python train.py --n_layer=15 --d_model=192 --n_head=12 --n_kv_head=12 --head_dim=32 --d_mlp=768 --vocab_size=20721 --activation="squared_relu" --norm="layernorm" --norm_place="pre" --norm_eps=1e-06 --positions="rope" --rope_base=10000.0 --rope_fraction=1.0 --qk_norm=true --attn_scale=0.194 --bias="qkv" --tie_embeddings=false --parallel_block=false --extras=["capped logits"] --init="uniform" --init_std_qkv=0.0312 --init_std_o=0.0 --init_std_up=0.0312 --init_std_down=0.0 --optimizer="muon_variant" --lr=0.014 --lr_mult_o=4.0 --lr_mult_down=2.0 --beta1=0.95 --lr_head=0.0074 --warmup_steps=0 --schedule="wsd" --decay_fraction=0.267 --decay_shape="linear" --final_lr_fraction=0.05 --batch_tokens=65536 --seq_len=1024 --doc_mask=true --train_tokens=298000000 --steps=4548 --dataset="wikipedia_en"
Each number is 128 + 32 x the weight over its row's rms, rounded and kept within 0 to 255. Layers, rows and columns count from 0. Numbers have three digits each. The size before them is the row's rms in percent of the matrix's.

# up: layer 10 MLP up, 768x192, rms 0.298, rows 133-158, columns 0-47
# down: layer 10 MLP down (transposed), 768x192, rms 0.302, rows 133-158, columns 0-47
up133 106:108096130197085104148123115148111128161148182125146145046109074085183110104073133117142108113097160066186095146135186074118162139163122137087145
down133 104:081096208165094112112164108141096150109092143119125192143118125177180120180123092135128173177106107152082123169135167105185135116149076121102152
up134 097:071124200126098144146147143140059150129138215081074105110091113130144119145171122123113120115099064125116111152134116109137112099080147144106145
down134 095:151154058144126151154102113110168141109152160155157188213213138099192112112157059094066095111143130138159113143160155139068106167105060109155090
up135 103:155095095124132113121142122190108063084170095138122097157150158136124146082065143076110120173125131171114179156127113151090144109108107128141142
down135 099:159082090095147132152112080090106147103117136119168126126131099131147182163156154121112124131076146129158103166100109109139151099148154134167125
up136 101:156155085167102091107147106084172148149181090132088142144062133144186132060162059142118140147093076175147095118164171151089135159166155080200149
down136 097:133128116150170121148127142075119161158175163142140151051124114142137129180093056065117081095104045175181052126139153139131178124106180091146116
up137 095:081089123151072150176124099141103125168120142127160150131098127134076114131128084121126155154144163122090108121085157117138157101061160193185115
down137 094:162157118114080113111114115139108091083184122124096049116185121129151156177111092108072153139117114134115159188110125100070132115150189127124103
up138 094:101123204187126171154069139094216173159125173070082134086112113113072154132102133112172125115122108153060146136088141131132086202136145110127111
down138 095:127113111163110190121120050081111128148070140140127108114128202115098082076156093159141147119131095152052158127109144119081123161161077150147124
up139 098:156162108122112134118118067144040135154092122095129168112111137161117182131153129135081141147181126136130087105182077087124173145147190115186094
down139 099:144070157135090111161144114083112095060155115122104145145144143147153120134111099124092126177109113182080160203073075107127167140147193142087066
up140 099:101068142142167133111111111124165102108156144129116153107188156162138122158097113122085129126119137122168063136141086139130077136124156144146158
down140 101:141121161116106150093132092181176150091150130084118127119111138196116167160053136114102053150106120083123167207184129114070132109050138183127126
up141 099:167151141095090151135067128080124099144113116105109166137110163101175113131114086132112140200137146106137122073096114137154113153089052156138122
down141 102:128144099123033102078163136116120120088118104198127143100111158130180090134119170146137140150148197072163120117188097118112119112152134097161130
up142 095:131154098114089139146120124156109198141117129099115149109135127157142124191142118148085163128152179098158124143093109152157117119122103157169125
down142 097:125125105124014194135133155105159112079092099182093081140164151118114151113125083125080130119139166153090076136186157162136145103104158094172152
up143 109:126159104111110130129125106201102131148153092112162060121117137113128167083146127097147125107036101150098161088130144151120068145149119155102077
down143 108:158132089161089154132127098164193141068103140182137120174090151154163090087162102147106122097109072200137169139155163141074096121124139110136101
up144 096:126120115041151054131082153183208097165070178124116146149113141111129150150153073125124087094196047148090132060123154124126158140120167160111092
down144 094:058133106161194139127162149139109163115153127175115140134127114149178095121144133148153116076191091110103132162181154124141077106113159152132094
up145 104:146084201085097165155131107170160141194123151153097108177075098110093152094161168118193113115159075148165097086111168104139099117116174159126152
down145 100:172182177116113093111129140076089100083143127172120094161071187139132208127099129149165137136136096147124159124068122169097071171152142116093163
up146 099:126198147157160132185123144112125130087106087129119131166151096127108181070122187138179123074133147110100081076101150159109156106102113126106090
down146 096:100145191141126130129121177119136169123145094142079122115168171144151163141121092117170175098113176144192096137099159124120174148106075139133100
up147 117:142101093224072165128144162154099117173134167115097141151134168117222120166153107139114140121112112188140119070108083103149166170139119049167125
down147 111:101138126122112076125143152089049123137096188131190098144121134124152117103163055092163151154165130123113129130111149154197094113092163149098110
up148 094:150142179113085125145101101124125133133101137046121214124108094116132148158066168168122094141126121152106140115130141101088139121154140168142118
down148 097:051126126147067102154170124119111103159120098130150092094123081147106125166116148172171144100148161131110076163126082162174155182147162128162106
up149 100:093171133109158047164120121115097131103134122163113120094140123122144144172131100109153150136110119109156122073164155135138116149127160111102079
down149 105:115128101125125165166177092097127145162078098164116126099171133121138126091159118046099135135129141144124153029133113168108093104170171133085154
up150 109:129148112152168076123168125108063104176136067137152098187110095092112130121068113158153117139121078079122106147162115135162094177104185121131102
down150 103:161160144107157101144115125117193168139120110165097121097141168089111135133131147118131083112178114164128168199134107164096131225166106095165145
up151 100:165091162194110169123133153164125147136163110083161116132121100106071153100096164126132092099106130180135176181191108076074166112081142120134097
down151 105:154102143076077166170134149126086116134143033121159125120073078103089111081138219117142154112143153175118122126186146113147136159099204172132084
up152 089:181096187190154157155147122112102106098124111154121091145158132121122149116193131088130121126109154036118077094056099173150108093111187122196117
down152 100:198118119116196173172125096071110166234121098046104127144126128151148135100146115099098153122026108163158140105131133175099160086150105112038164
up153 097:126154172152095135159161126123170151118166126149177178127066122128132108147093124140150086089152062134131088101109094106155156110093048152134073
down153 097:132129152116128115180125164125174152141157175147115057145149112132142150111131130119116125094125106139119098151115145093142150184124156119113149
up154 103:129219145023139146118117150133127130124098097114124109131144161151159147121180110046081153117151155091177099120106154150129086116114113190172132
down154 103:101113104084093109159162102107114096130150127170094128117129145145128145118147127136140122161130147135129104106072146087159100125101081148094155
up155 099:096115131126018145136133096174150096185133158140180026121115107124111185089098145103188151121139122182111085103142111132111124086102118162159103
down155 096:106144104124148074136164120109081159090103131117120130102145083206113112201100074132143146098108160092148101136162135080180114106106116133125095
up156 098:188133159185106100180137166163154129107106158142070136128124129123149188172118157136075079100101117075189174131144178079120180124121111136105189
down156 107:119165113070058121192077153112148138140108158133085132117092098133130150093135165166086089093081168112137194133130116112131183066094099110115160
up157 094:126111124127112139159092143138122077061162138130057156156143176124157096029142152144104082132108100115113121111078083124173083119121081178199138
down157 095:136158129137120092105073194096103168134157126180146117127179162157086080136053104125181111096179092135109108106110101172109085136147103172113115
up158 091:159156125121168080106092112092062125166109107145148151086083138126118176134122138134114129125076134107164107153104184065109097081124111100178138
down158 097:104112150108192134123156142166145152147167030148158090133150155111085108106120118150168141102135128127208132152103145120137117167123123088113127